{"num_attention_heads": 2, "head_dim": 64, "intermediate_size": 384, "vocab_size": 8192, "norm": "layernorm", "norm_place": "pre", "init": "trunc", "init_std_up": 0.0679, "init_std_down": 0.0, "optimizer": "soap_variant", "beta1": 0.95, "beta2": 0.95, "max_grad_norm": 2.0, "batch_tokens": 32768}
Each number is 128 + 32 x the weight over its row's rms, rounded and kept within 0 to 255. Layers, rows and columns count from 0. The size above them is the row's rms in percent of the matrix's.

# layer 6 MLP up, 384x96, rms 0.209, rows 145-180, columns 0-95
size [106 102  95 102  89 103 104  91  98  96  90 101 107  93  95  94 101  96 104 111 105 103  95 104 105  99  99 111  93  93 104  98 101  95 108 100]
[[108 138 121 117 189 174  41 155 194 100 107  89 103  78 161 162 122 100 117 149 120 123 131 153 139 110 169 140 147 173  89 180  99 145 120  99  95 136 126 131 113 137 184  91 115 104 127  82  78  71 132 136 124 184  45 139 148  59 106 147 110 122 108 145 155 162  93 141 129 108  97  79 166 173 141 120 170 162 123 140 104 146 134 133  53 104 133 117 133  91 125 131  79 141 118 100]
 [161 122 128  85 113  90  75 141 157 120 106  90 149 114 124 159 124  83 133 141 125 120 121 199 163 115 134 133  18 110 128 122 152 102 123 126 174 118  72 115 157  67  51  83 125 118  55 142  94 144  67 150 133 162  74 139  86  88 140  85 151 143 103 185 124 103 149 141 125 132 137 100 135 122 132  90 128 139  68 137 166 119  81 160 147 143 179 105 118 132 137 188 114 134 134 116]
 [ 96  63 165 118  94 122 130 119  87 207 118  86  44 158 126  98 126 113  99 165 157 154  88 116 108 112  93 171 101 137  69 173 144  89 154  75 135 153 142 109 185 127 116 104 106 132  84 165 169 167 141 152  90 115 110 123 136 138 174 164 157 116 150 136 189 129 157  77 104  83 121 117 119 181 162 165 103 139 144 113 190 125 122  95 130 142 164 143 138 138  94 130 146  61 121  98]
 [144  80 134 101 124 117 126  66 144 165 133  76 164 111 211 109 128 154 122 111 156 149 133  71  52 138 121  96 126 116  98 118 181 136  86  74 136 139 166 143 133  82 123 107 162  89 152 143 126  87 123 146 199 115 129 199 115  76 108 133 107 136 179 138  74  96 124 122 141 127 138 119 126 122 137 136 137 184 125 141 159 145 104 184  56 173 156 154  61 117 155 151 172 128 139 103]
 [124 182 121 102 128 162 116 152 123 121  98 103 101 144 171 137 141  83  59 148 161 146 123 134 125 179 147  98 109 126 109 107  86 112 119 151 121 166 119 133 154 152 117  43 159 155 122 160  98 135 111  99  98 117 122 202  93 124 150 144 177 175  87 195 133 129 105  93 155 175 180 148 146 115  61  88  97 104  98 120 126 155 100 199 132  84 180 186 138 139 101 170  94 154 156 101]
 [166  88 100  99 131 168 138 123 185 158  89  24 176 128 125  84  74  86 103 109 115 105 162 128 152 132 111 124 120 145 167 200 147 151 129 163  98 186 106 136 163 136 120  86  93  88 150 164 161 109 117 116 141 121 115 128 116 138 164 149 143  73 155 180 154  68 110 158  87 151  83  84  93 140 119 125 145 101 115 133 104 153  48 140 140 118 114  96  88 156  74 143 117 126 143 160]
 [111 108 128 142 110 110 149 129 132  96  97 155 153 158 108 121 165 122 140 158 136 106 121 121  93  40 168 170 149 185 157 123 113 137 131 168 100 141 145 134 121  92 100  90 136 156  66 144  85  73 112 144  62 123 155  95 180  40 132 173  84 171 116 159  97 157 113 128  95 101  87 122 142  94 188 177 100 151 110 160 140 113 128 121 130 198 133 221 134 109 133 128 112 151 126 116]
 [175 113 129 144 106 108 165 124 123 136 133 162  68 130 175 120  91 145 152 115 147 119 146 146 103 119 124 140  93 105 139 151 128 152  96 113 136 108 122 177 130 135 113 110 159 132 136 162 142 111  86 131  83 159 227 144  90  85 185 138 152 120 141 101  94 168 192 105 157 109 119 219 142 122  94 119 120  96 107 141 113 195 182 161 152 147 149 203  47  74 145 103 110 115  96 105]
 [169 136 128 119 155 131 208 195 168 154 107 122 118 146 141 129 113 151 133 138  96 113 113 122 163 191 139 156  74  79 111 119 107 195 102 147 136 150 108 153 184 103 183 123 105 147 145 140 133 118 109 137 123 139 152  87 159 137 191 156 152 150 184 208 158 117 155 159  68 130 148  98  64 150 190 103 150 134 162 164  81 125 125  82 102  90 125 158 144 100 169 129 138 128 120 174]
 [111  96 119  73 133 161 149 130  78 131 150 143 121  76 122  88  98  94 107  78 165 197 137  98 113 124 141 139 125  96 185 117 109 133  79 125  78 150 124 123  56  88 163 127 137  83 105 131 113 120 171 146 131 150 116  70 154  65 122 147 109 105 126 165  54  90 138  70 139  94 157 122  70  90 105  89 117 176  94  90  96 104 175 165 116  71 167 141 145 134 104 117 152 103 109 113]
 [ 95 107  91 152 169 182  90 143 107 108  56 139 173  80 101 109 120 166 149 136  98 120 101 143 167  76  87 169  95 143 116 190  91 114 176 216 129 136 127 125  96 120 114 158 147 159  67 109  93  89 159 183 127 157 160 146 128  88 138 102 148 143 179 140 136 133  93 146  98 140  98 172  91 180 140 157 108 140 140 130 115 138 118 105 160 108 139 182 130 145 153 135 175 200 112 156]
 [ 60 174  98 126  89 100 116  50  89 156 116  98 123 138 131 156 155 109 144 130 215 181 167 166 121 214 126 192  82 188 113 124 106 146 119  89 148 145 166 117 104 115  99 134 111 126 141  86 121 112  87 129 133 199  90 179 131 123 146 140  95  96 141 190 100  81  89 106 116 100 135 113 139 109 122 117 152 106 137 139 111 131 137  95 114 171 139 155 126 169 145 128  75 148 102 164]
 [191 197 123 116 120 156 129 134 126  99 103 106 172  77 134 127  82  86 100  37 119 126 111 108 216  90 101  95 115 158 105 119 112 134 163 174 137 121  90 115 126 158 146 130 146  48  92 132 124 146 135  73 133 105 164 178  95  86 109 123 119  97 152 132 156 133  84 117 173  85 160 165  87 117 164 132 101 131  90 133  90 122 142 169 174 121 152 160 165 154  81 137 134 167 131 161]
 [ 70 157 142 154 153 131 126 162 108 134 195 180 144 150 160 115 113 155 117 177 132 129 142 128 156  80  86 102 123 125 146 103 124  94 127 124 137  88 110 140 145 104 111 105 116  91 160  76 149 129 140 133 150 140  88 151  91 128 170 106  69  75  90 158 162 110 114 132 115 125  76 109 127 117  99 116 116 117 128 118  66  61 119  47  93 230 166 180 104 154  81 114 136 192 122 152]
 [178 160 126  86 112 124  84 115 150 132 143 115  85 170 129  75  56  82 100 156  76 130 137 133 104 128 151 105 115 168 141 101  99  84  97  75 130 112  88  59  99 113 118 137 125 130 116 154  78 126 133  94 103 123 127  97 108 130 108 124 189 103 124 138 145 163  69 116 172 154 134 128  77 107 179 157 109  82 193 179 130 195 118 162 139 133 178 143 170 105 102 128 118 133  49 128]
 [153 145 162 121  76 109 169  70 111 142  58  98  61 144 205  95 132 107 142 117 127 102 134 118 166 101  50 110  92  90 156 144 153 137  86  80 120  95 119 142 117 112 116 124  99  58  80 115 177 207 111 144 145 148 159 127 168 175  87 109 133 112  89  79 126 106  61  95 167 143  96 123 154 111 155 126 109 125  97 163 129 146 115 113 126 140 112 145 101 147 105 103 168  99 157 121]
 [125 115  99 113  45 183 184 105 106 100 146 139 152 125 123 205 102 125 125 176 143 142 165 144  94 117  87 121 124 136 160 172  95 165 165 174 119 215 170 146 116 112  49 108 116  76 124 141 117 122  72 161 126 155 148 124 132 117 129 141 156 138 174 142  76  99 166 150 106 119 128 151  59 159  92 129  90 113 161 126 177 145 144  81 139 130 149 132 173 142 126 182 115 146 169 139]
 [126 176 165  95 145  94 106 128 144 116 155 114 136 180 183 124 150 150 114 106 169 132  87 151 100 145 130 152  90 166 101  99  96  92 118 105 137 119 131  58  85 117 116 150 156 141  99 173 110 109 119 136 104  73 150 103 150  97 130 153 144 112  87 199 134 120 163 157 130 157 233 129 180 146 107 176 130 127 101 190 113 160 183 182 103 108 145 112  96 137 111  73 181 160 119  83]
 [121  88 153 123 153 152 107 100  94 135  84 117 112 131 106 146 151  69 170 122 161  82 203  95 155  69  63 105 148 111 137 154 171 157 191  85 103  90 143 143 119  88 111  78 137 164 141 133 143  94  94 103  72 134 151 114 101 145 119 126 122  84 165 182  97  91 100 174 140 151 117  91 126 135 100 120 190 104  67 144 105 143 129 161  78 112 155 139 124  86  85  83  97 172 157 141]
 [103 135 139 132 121 144  87 203 113 124 128  72  84 158 104 104 192 114 126 102 150 122 182 107 180 133  45 106 151 117 116 106  92 147 103 191 142 135 122 149  97 126 118  95 113 126 111 105 130  66  67  95  82  96 131 163 157  83  63 143 152 192  73 146 113 110 126 131 181  85 125 167 156 136 104  82 113 146 184 148  93 175 153 119 110 124 128 142 133 128 145 142 177 126  92 117]
 [121 118 123 105 134 136 127  99 144 114 129 118 155 165 105 133 114 116 147 118  88 144 123 168 140 114 141 206 154 154 105 116  98 187 142  91 167  81 119 136  91 118 135  25 150 142 119  96  97 126 122 181  95 103 132 117 192 111 168 140 186 136 125  88  39  41 149  98 132 106 183 164 126 121 131 140 115 148 134  83 132 138  53 131  94 111 132 146 131  96 104 125  66 107 141  87]
 [ 92 153 170  71 181 134 125 139 107 191 155  92 132 108 104  87  75 133 109 141 143  97 122 118  89 130 139  73 154  94 167  95 123 120  60 127 103 133  93 128 127  77 138 118 148 141 116 187 142 131 131 149 167 133 157  88  81 145 101  70 144 123 136 101  52 164 121 165 157 190 106 192 164 114 122 149  74  89 144 112 141 156 134 156  97 164 102 168 152  63 137 105 121 157 158  92]
 [109 142  76  95 140 155 111  71  80 154  61  97 187 179 112 109 121 127 160 186 136  56 142 127 120 100  77 202 207  86 140 143 121 149 142 117 138 157  46 115 133 152 147  75 115 102  94 130 108 128 155 102 146 113 148 136 146 126 158 141 151 103 168  84 137 139 114 173 105  95 161 152 126 142 116  74 177 102  85 145 128 142 136 120  96  59 153 139 101 139 120 119 115  91 137 148]
 [154 149 159 106 119 212 101  80 113 173 106 117 154 104 138 136 148  71 148 125 135 192 122 160 145 119 101 103 131 116  90 101 201 118 146 122 116 146 157 153 131 175 182 124  90 121 131 109 193 114 122 116  85 165  92 115 150  89 136 167 138 155 173 165 166  69 146 110 193 137  91 141  87  83 117 138  95  65  84 123  71 145 161 151 143 111 124 134 111 143 134 110  96 157  77 178]
 [ 54 129 126 158 104  92 161 149 148 158  90 156 159 126 135 110 104 104  47  78 142 139 158 179 130 161 103 130 156 123 107 117 101 173  90 102  62 119 108 134 167 140  58 144 160 170 102  74 144 114 190 113 169 165 111 102 124 109 132  99  53 108  94 166 143 182 184 150 186  80 131 129 117 167 134 144  89 143 138 141 115 151  97  97 152 121 172 101 159 121 139 149 148 144 105 149]
 [120 192  92  95 183 132 117 126 132 105 136 143 104 108  96 129 126 149  92 137 132 116 144 107 145 194  93  99  70 198  55 129 156  98  91 116 125 139 124 172  62 139 115  92  95 140 142 111 122 137 108 112 124 122 118 141 147  57 109 186 154 194 102 112 154 151  50 134 156 179 144 166 129 131 134 134 132 141 191 143 133 158 158  86 135  93 137 115  73  65 141 185 139 143 104 146]
 [124 138 156 177 132 162  91 169 104 194 170 149 133 136 123  93 130 126  77 138  90 172 178 127  98 123 166  41 105 169 117 148 132 123 163 145  89 145 126 150 166 143  92 127 126 130 109 130  64 126 112  83 133 195 142 111 130 140  81 113  64 176 113  95  79  93 155 101 125 113 176 141 147 126 160 201 173  82 124 120  94 153 153 130 127 121 175  86 130 148 171 122 135 124 136 195]
 [130 105 146 121  99 122 107 182 117 137 109 127 137 152 165 118  59  97 136  69 128 122 111 128 148 114  93 153 117 112 171 141 120 115  98  81  87 133 138  93  90  72 160 112 154 108 208 118 116 124  53 183 132 141  66  89 138  84 143 130 164 168 147 168  80  67  89 151 120  77 167 148 125 123  89 210 115 144 147 124 105  88 100  96  91 131 119 189 138 126 120 168 145  90 105 134]
 [152  86 124 117 171 146 141  82 125 151 110 136 133 103 152 135  42 128 101  59 120 138 160  82 151 115 120  97 145 129 138 120  98 123 166 179 102 180 114 159 139  97 144 110 101 127 132  87 172 128 180 115 102 170  96 131 177 114 166 160  68 116 116  89  92 140  95  85 168 156  79 169  99  66 129 116 105 184  74 113 136 119 112 214 120 110  86 169 154 153 130 101 171 150 121 128]
 [141 104 141  99 138 108 154  82 140 178  96 162 124 115 186  57 147  95 100 118 143 129 155 162 161 144 105  90 140 123 160  57 131 109 127 107 105  81 100 140 188  84 142 133 163 112 111 170 127 175 119 117  96 111 145 156 193  76 170 128 115 194 154 122 152  90  92  57 161 158 161 207 148 130 128 119 129 143 157 134 119 173  60 126 119 118 131 125  91 129 152 144  84  72 133 130]
 [118  97 144  91  96 190  78 106 126 112 106 106 141 103 156 152 122 123 114 152  88 156 112 122 120 174 129 160 197 133 153 127  88 145 125 152 154 190 126  97 130 108  86 106 105  65 127 145 146 112 169 163 143 155 159 167  91 123 114 178 102 109 158 145 140 136  96 130 203 112 152  74 158  99 130  69  68  72  94 130  60 151  96 147 155 193  97 130 164 115 134 165 155  93 181 131]
 [155 159 132 194 149 207  82 135 178 171  92 119 110 125 165 125 163 175 125 160  92 120 111 200  78 118  94 137  61 158  99  63 169 122 133 124 108 181  97 128 103 128 119 109 108 100 163 110  90  49 161 167 104 106 131 132 131 140 148 106 124 153  75 179 179 125  71 199 122 115 152 150 122 133 145 152 100 150 132 162 150 113 121 142 132 139 157 132 141  83 123 141 115  96  95 126]
 [111 149 127  91 172 170 190 167 112 107 130 135 176 126 138 138  93 143  54 103  90  83 166 118 163  83 137 140 150 129 135 124  74 138 118 158  67  98 144 160 112 146 145 110 194  66 130  76 144  69 159 120 127  73 109 147 127  96  78 149  83 119 158 109 159  87 131 154 188 133 143 142  50 121 109 115 117  69 132 102 160 148 102  85  93 104  83 160 133 112 101 155 136 113 135 147]
 [167 160 109 137 107 164 114 185 161 125 120 139 103 153 116  88 121 158 126 178 175 160  90 116  80 117 184 140 129 146 129 181  91 160 133  69 121 141 102 146 155 122 127 131 131 173  96 145 111 106 149 108 204 153 154  64 126 178 101 115 101 154 175 155 137 132 193 184 102 149  97 118 143  85 108 176  75 143  97 110 155 170 110 146 113 100  91 121 182 188 155 115 122  97 150 189]
 [137 150 129  97 109 148 179 117 156 135 149 109 146 194 154 103 135 131  61 106 128 139 129  64 129 103  90 149 140 132 144 106 143 112 109 111  72 116  97 145 146 168 144  89 150 104 102 137 118  82 116  68 118 126 175 200 108  83  77 124  76 106 190 123  98 121 105 109 121 100 160 149 104  68 164 106 129  86 144 133 175 135 116 102 178 140 109 154  40  98 109 120 141  92  91  55]
 [181 152 149 137 100 142  98 153  86 161 164 113 193 154 170 143  74 103 122  97 118 163 138 106 112 144  54  83 155 171 114 125 133  94 106 111  76 134 119 161 162 122 142 151  73  70 172 107 170 125 130 148 149 156 150 107 170  85 141 116 133 149 162 103 131  65 134  93 176 142 102 133  90 162 149 182 108 155 153 138 128 128  78 156  77 127 167 139 127  79 123 146 192 109  60 107]]
# layer 6 MLP down (transposed), 384x96, rms 0.215, rows 145-180, columns 0-95
size [109  90  87  97  99 101  80  92 103  82  83 109 103  86  85  94  99  94 122 125  96  87 101  99  94 105  83 132  94  88 105 104  99  83  90 116]
[[144 171  61  80 196 100 103  94 149  82 153 101 167  88 135 126 178 113 141 154 175 119 118  79  93 164 114 113 144  92 140 123 164 177 112  73 151 132  79  97 163 149 126 124 120 101 129 161  71 130 106  87 177 186 124 125 127 159 151  95 151 127 115 159 135 109 120 123 104 149 124 144 180 140 216 131 112 110 133  78 123 180  93 143  94 139 100  85 173 101 148 111 120 125 196 114]
 [176 175  70 114 120 132 140 118 141 121 165 136  62 166 192  99 138 155 141 165 179  91 122  97 142  97 158 129 107 190 130 169 160 102 159 138  92  87  80 105 114 121 136 156 124 155 123 149 203 149 153 116 111 113 130 156 167 164 100 176 127 160 102 115 158 150 127  78  86 148 164 137  74 191  46 138 143 126 111 127 124 145 147 219 142 104 124 102 126 112 133 159 123  98  94 123]
 [159 191  78 136 187 124 112 156 176 120  91 145 153 106 153  68 137 137 105 154 118  92 185  92 109 124 150  47 145 120 198 107 113 183 112 111 145  86 130 124  89 116 176 158 147 128 192 154  96 111 100 156 172 124 196 104 145  98 102 102 117 120 111 101  82 115 111 171 179 168 145 146 128 109  72  99 148  93 136 160 119 155 153 192 146 105 125 155 162 144 143 136 133 150 114 158]
 [106 143 130 151 161  73 114 112 143  83 112 147 166 105 118 134 132 102 100 124 146 112 103  18 183 112 176 180 147 121  98 137 130 123 179 145  99 189 149 175 172  74 159 155 141 141 124 132 120  53 142 132 140  89 169 141 157  97 135 158  53 166 127  53 155 137 120 119 124  99 121  89 124 150 153  67 152 105 134 164  91  89 133  95 134 111 142 138 122 158  99 126 175 153 145  94]
 [119 112 147 115 118 132 135  83 107 120 119  75  46 169 117 153 139  94 135 133 115 142 129  66 159  95 144 140 220 188 108 131 154 126 104 124 155 121  84 141 158 213 112 120 134 175 124 135 138 127  91  84 162 145 148 108  82 129 127 123 210 127 100  96 117  77 155 144  86 147  95  77 164 125  98  67 130 132 129 148 128 149 129 129 163  68 171 150  87 158 117 172 173 121 146 150]
 [125 119 104 152 134 138 102 181  75 120 197 167 123 177 131 121 130 199 156 114  96 117 125  81 164 127 128 155 115 127 142 135 112  99  91 104 220  79  79 129  99  85 148 126 138 142 106 121 106 178 100  79  85 168  95 114 162 118 155 106 179 121  92  95  95 169 144 142 130 137 142 130 134 107 184 131  79 162 110  99 113 123 144 143 189  80 155 117 148 156 185  65 168  92 114 129]
 [206 127 124  86  95 189 131  69 155 131 109 112 124 158 102  27 147 158 108 134 115  71 134  93 138 130 106 184  80 149 134 162 177 108 128  79 120 136 105 183 169 151 127 105 170 121 143 174 147 171 114 129 129 172 160  99 119 142 108 115 112 118 138 124 115 171 121 154 113 144 121 155 118  78  98 151  57 126 168 104 125 179 149 109 173 120  80 137 117 151 118 101 170 158  99  69]
 [106 140 129 115 122 168  86 166 130  66 150 112 142 136 161  83 113 128 134  71 164  34 137 132 108 101  93 155 132 128 146 131 174  55 102 100 163 164 142 107  92  99  96  70 135  89 107 111 113 151  93 172 190 116  98 136 122 145 110 133 157  93 141 162 106  98 128 115 157 135 161  99 134 121 120 134 143 184 174  96 147 149 128 143 224 115 143  64 131 153 159 196 110 104 144 106]
 [114 177 140 191 104 148 103  54 142 116 144 173 137 104 119 117 132  96  91 123 172  68 100 146 143 147 150  90 166 156 148 115 133 132 160 104 124 105 181  86 106 123 103 127 131  89 189 152 108 130 120  93 150  90  96 175 121 124  65 124  94  78  92 128 120 109 150 179 149 110 105 128 151 104 114  90 193 144 108  54 118 193  83 197 131 146 108 143 145  98 109  90  98 152 102  86]
 [137  58 139 160  38 115  68 127 115 132 126 135 192 127 136  43  92 107  96 164  71 130  73 161 139 158 116 136 149  96 134  95 181 127 131 123  94 119 150 125 157 151 111 137  80 165 119 112 164 127  38  90 123 136 116 155 126 107 140 128  40 172 144  97 180 137 150 165 137 132 181 176 104 117  72 130 129 113 120 103 135 118 113 116 137 139 106 146 127 164 156 121  91 118 113 141]
 [169 139 112  52  97  84 183  97 138 165 189 138  80 153 158  71 123 135 101 129 125  89 147 116 143 121 144 170 141 152 138 103 202 146 121  70 124 115 109 109 136  96 119 142 131 120 209 110 124 157  83  57 148 129  82 147 119 132 130 190  82 103  95  94 151 117 139 144  99 178 128 144 161  84 153 134  80 101 132 138 167 128 116 165 164 138  63 100 133  73 105 161 117 131 105 143]
 [118 124 100  99 151 108 107 151 172 151 144 159 130 123 146 132 147 136 165 152 195 106 172 192 169 168 207 102 130 146 150 149 147 133 157 129  95 110 137 123 138 141 104 158  80 194 194 144  96 181 118 137  59  87 169 132 142 124 192 123 136 190 126 147  91 126 129  96 162  96  81 131 185 124 147  88 105 117 114 158  99 127 141 131  66 157 136 126 103  82 107 127 129 168  75 173]
 [110 117 111 135 187 188  93 132  92 148 153 100 156 166 157 137 163 129 131  88  80 234  98  86 124 178 143 124 137 128 138 215 146 108 181 111 179 168  87 131 162 128 105 118 170 165 123 122 141 137 135 127 121 104 142  88 131 136 183 151 151  79  92  99 131 125 118 104 132 138 140 160 141 134 105  43  78  73 132 146 141 145 117  88 190 113 143 134  90 130 113 120  93 115 152 168]
 [108 143 125  84 114 135 128 118 167 137 144 142 128  86 107  67 125 129 160 127 136 140 120 112 117 126 164 140  97  90  76 124 145 102 140 115 205 163  96 109 165 148 138 159  99 131 183 122 161 123 191 114 183 111 114  97  75 149  75 151 129  55  98 150 107 150  95 155 161 169 136 130 132 120 150  52 101 105  94 190 102 131 224  96 115  69 110  81 124 116 115  95 145 164 160 107]
 [123  74 141  74 127 218 132 125 150  99 154 119 161 159 136 167 121 181 146 111 138 141  72 110 179 144  76 148 188 165 130  84 138 135 108 106 130 129 137 168 169 192 139 136 151 112 139 159 167 135 113 139 113 129 155 164  85  88 151 144 178 152 125 139 160  59 136  73 138 149 109  90 148 118 110 102 100 170 115 113  82  86 104 129 126  88 174  96  69 196 152 150 150 162 133 105]
 [ 88 110 140  97 209 163 115 207 111 108 164 171 118 150  81  93  69 163 132 169 110 151  91 113 129 168 139 127 175 138  94  96  96 112 199 161  63 138 112 105 113 102  90 156 166 167 133 139  91 107 153 137 131 161  75 106 128 124 173 109 111 134 119 122 157 110 136 113 129 107 161 109  83 132  97 137 186 128 139  33 120 120 140 104 176 136 116  79 176 132 141 150 110 110 140 161]
 [119 116  73  69 132  95 133 127 146 114 100 171 106 170 194 133 158 189 177 111  60 152 160  98 101  86 141  76 177  99 166 146 126 131 116 114 128 116 101 150 152  95 117  98  75 106 153 123 144 139 136 130  85 139 117 128 122  61 145 157 164  91  75  98 141 110  52 171 123 174 172 103 143 128 106 139  84  59  83 155 135 145 137 140  84 140  89 135 105 167 151 155 130 139 168 152]
 [135 102 119  65 115 147 116 122 121 139 119  67  83 145  97 117  87 114 122 161 102 146  88 119 146  93  92  82 147 118 175 176  99 167  95 111  83 162  81 129 207 127 153 128 122  90 145 117 117 114  75 122 122 167  89 146 106 182 138 147  90 150 120 125 175  99 183 112 114  69 175  81  42 133 142 166 137 130 140 109 117 111 110 139 198 193  97 118 117  97 152 107 112 173 118 121]
 [145 104 115 135 136 108 118  94 144 206 103 125 121 133  67 170 175 113 127 131  92  51 139 117 134 105 120  98 172 154 125 119 160 148 238 106 103  63  98 126 142  82 140  95 119 118 169 130 122 187 142 192 110 180 166 144 129 132 112 110 129  86 117 122 131 120 120  70  91 117 109 153 187 154 102 114 190 171 116 154  90 127  85 147 125  91 131 111 162 150  77 148 145 139 143 145]
 [105 160 139 139 132 161 121 160 113 156 203 111 149 103  50 123 126 135 112 172  97 136  91 159 153  81 146 149 123 136  91 126 105 212 182 158 113 154 119  54 111 101 128 116 122 106 128  98 116 120 142 159 127  95  78 131 114 151 143 165  89 149 152 121 126 122 178 104 123 107  79 183 128 152 143 149  89  84 197 137 168  45 147 136 117 103  71  79  75 141 139 124  98 118  89 134]
 [156 145 127 136 153 168 149 113 124 136  75 125  56 145  89 117 157 126 117 107 151  90 153  94 115 153 148 101  92 197 136 140 175 150 131 149  97  91  80 118 205 204 136 139 163 166 126 111 154  97 137 115 112 152 158 140  77 118  55 153 184  72 120 134 178 169 133 157  59 144 120  65 104 120 122 114 126 109 116 143 131 150 121 105 125 157 134 167 136  72 116 109  98 188 130 174]
 [165  86  92 205 102 118 144 162 144  93  70 141  84 153 156 166 157  88 160 127 100 133 129 129 107 114 108 177 108 189  89 107 138  80 176 119 160 167 142 115 163 197 117 109 117  97 144 153  77 133 164  90  96 117  80 185 166 130 174 161 128 121 126 107 159  72  78  91  98  92 193  72  85 118 143 116 163 156  89 147 124 112 132 124 148 106 134 130 155 141 131 171 142 145 107 130]
 [158 129 124 148 163 129 177 125  92 149 142 117 150 161  71 129 130 106 199 141 157 126 143  84 131 140  89 144 131 193 126 164 135  91 130 173 133  90 147  98 114  71 135  73  98 111  53 129 193 118  90  85 121 111  83 123 105 154 157 111 139 111  78 148 108 147 142 105 148  80 154 118 113  99 134 138 172 167 158 154  77 154 126 152  95  93 204 173 117  91 163  50 110 126  98 126]
 [136 152 161 109 139 113  62  87 104 138  95 128 114 132  72  76 120 168  80 109 206 201  68 124 145 177 125 156 100 169 158 127 153 145 131 115 128 113 122 107 131 152 103 155  90 207 116 177 123 113 101 179 125 155  90  70 112 111  71  55  83 168 131 136 137 130 123 159 159 134 154 133  88  85  71 113 173 113 101 113  97 168 128 153 126  92 161 138 120 125 143 148 131 128 106 123]
 [117  81  55 148 130 193 146 175 116 168 109 148 118 127 134 136 120 127 175 127  81 155 134 114  90 118 160 125 151 141  93 166 139 164 186 133 173 154 145 119  99 150 181 125 186 148 106 104  87 157 131  89 136 135 103 125  88 134 121 185 131 138 107 117 150 128 111 131 112 144 119 159 191  66 174 166  72 112 103 110 140 111 215  98 163 172 148 152 120 132 109  53 147 120 109 192]
 [133 145 160 207 162 124 110 184  74 151 161 137  84 171 136 174  91 157 100 104 131 130  95 121 170  88  91 150 107 144 126 117 134 205 161 129  77  70 148 161 156 140  75 133  78 201 133 110 123 153 166 103 134 153  74 131 108  94 146 121 157 137  68 184  69 151  96 115  81 112 130 170 130 136 132 157 165 135 171 159 156 126 114 156 134 122 125  96 125 124  93 150 169 160 105 127]
 [139 125 127  58  87  84 121  95 215 115  94 158 195 118 124  85 157 137 114 108 208 101  95 120 139 179 117 205 129 110 166 155 147 125  96 124 130 205 116 117 113 122 167 169 144 148 112  76 123 156  94 169 115  85  95 103 137  90 158 110  87 126  78 123 152 137 136 123 134 100  92 146  98 141 107  95 116 166 140 125 155 156 155 121 140 104  95 143 147  63 125 134 160 144 139  62]
 [135 138 149 143 106 171  62 164 164 140 146 120 176 177 138 158 120 109 161 143 117  53 133  94 181 168  33 166 142 175 101 116  93 104 110 127 113 120 151 110  70 146 109 105 143  76 131 105 187  85 108 146 152 119 109 148 132 107 170  97 163 109 135 100  82 106 110 170 156 101 141 135 139 150 111 139  75 183 155 152 115  80 109 153 125 123 140 135 169  75 163 150 139 120  50 117]
 [125 116 119 163 108 159  62 147 122 120 189 131 163  71 133 119 163  88 106  93  99 144 110 146 112 119 144 170 154 142 128 156 159 116 169 125 114 124 147 112 132 150 126 161 103 139 150 136  74 121  49  94 157  92 131  79 127 145 205  93  66  95 102 133 133 131 165 103 159 107 191  43 123 151 189  78 153 144 152 120 148  95 122  77 122 181  72 129 167 150 151 150 109 124 143 156]
 [137 165 146 141 138 138 157 146  74 135 181  53 167 146 104 117 105 120 134 151 111 204 141  66 157  94 134 214 132 135 101 149  86 112 132 122 131 140 121 143 120 136 179 164 109 149  92 139  79 156 144 136 140 202 172  54 156 184  80 146  84 129 171 109  88 140 156 123 148 100  90  94  99 106 180 145 143 112 160 140 123 143 162 144 117 104 132 100 154 153 120 179 178 138 145 160]
 [167  95 127 208 125 150 131 140 161 102 131 146 111 121 116 168 154 146 120 108 112 121 113  81 132 114 126  74  84 149 142 109 196 155 125 104 145 101 185  96 162  99 151 124 148 152 117  90 204 135 186 117 118 134 171 168 134 116  75 142 100 157 179  88 126  59 100  99 109  89 199  92 121 163 158 108 113 118 101 168  48 116  96 126 133 126 163 104 115 157 139 162  64 125 124 134]
 [162 169 120 104 151 118 151  74 110 191 167  92 156 138 110 117 103 128 159 152 119 142  93 151 150 124 123 181 148 175 117  97 113  95 108  96 204 164 162 135 150 151 119  97 121 102  90 130 144 204  72  99 171 174 159  61 101 105  64 122 128 130 127 202 152 143 144 151 139 126  89 113 108 134 159  92 125 151 132  72 172 149 136 150  98 100  91 130 143  75 156 182 146  96  92 137]
 [122  68 142 125 150 146 121 116 117 102  95 132 144 187  75 116 183 122 128  31  87 213 186  64 131  81 113 147 104  90 137 150  98 114 119 198 168 148 121 185 139 106 144 128 145 149 152 164 122  61 114 201 112 146 117  96 100 133 121 170 151 164 110 136 145 120 131 117  84 129 145 117 166 130 177 128 140  91 106 143 141 140 141 118 100 190 152 124 100 145 102 135  91  99 106 135]
 [140  98 156 124 112 114 132 109  78  99 153 137 165 103 165  34 190 114 142 152 115 122 126 197 155 133 112 150 129 107 103 107 202 124 159 154 169 131 190 108 130 158 138 146 148  98 164 163 179  93 178 186  96  77 120 178 143  98 130 127 155 111 112 140 106 117  61 119 140 135 145 165 107 180 153 120 151 137 184 137 139 123 131  80  75 132 181 153  73  94 125 152 147 162 115 146]
 [ 92 138 132 110  91 136 152 104  83 114  73 129 195 180 150  49 106 137 146 126 108 189 123 177 105 109 143 142  96 125 110  92 113 111  75 125 147  72 107 168 176  66 193 150 132 140 140 176 110  68 165 157  93 128 110 140 121 120 156 126  34 144 103 114  72 162 119 113 114 117 119 105 123  87 148 122  91 118  92 111 107  93 145  98 134 170 123 144 122 198 130 148 140 143 158 139]
 [ 97  97 167  92  68  95  83 142 158 151  78 163 169 175 150 201 144 137 139  89  61 143 184  79 146 116 138 164 152  84  74 119 136 123  97 126 153 168 120 147  98 114  61 103 116 134 128 168 103 108 154 128 197 113 142 121 103  69 160 116 210 120 118 136 110 138  82 129  93 164 129 120 114 117 121 102  70  90 104 142 102 145 166 160 138  98 144 144 157 147  98  81 120 111 129 123]]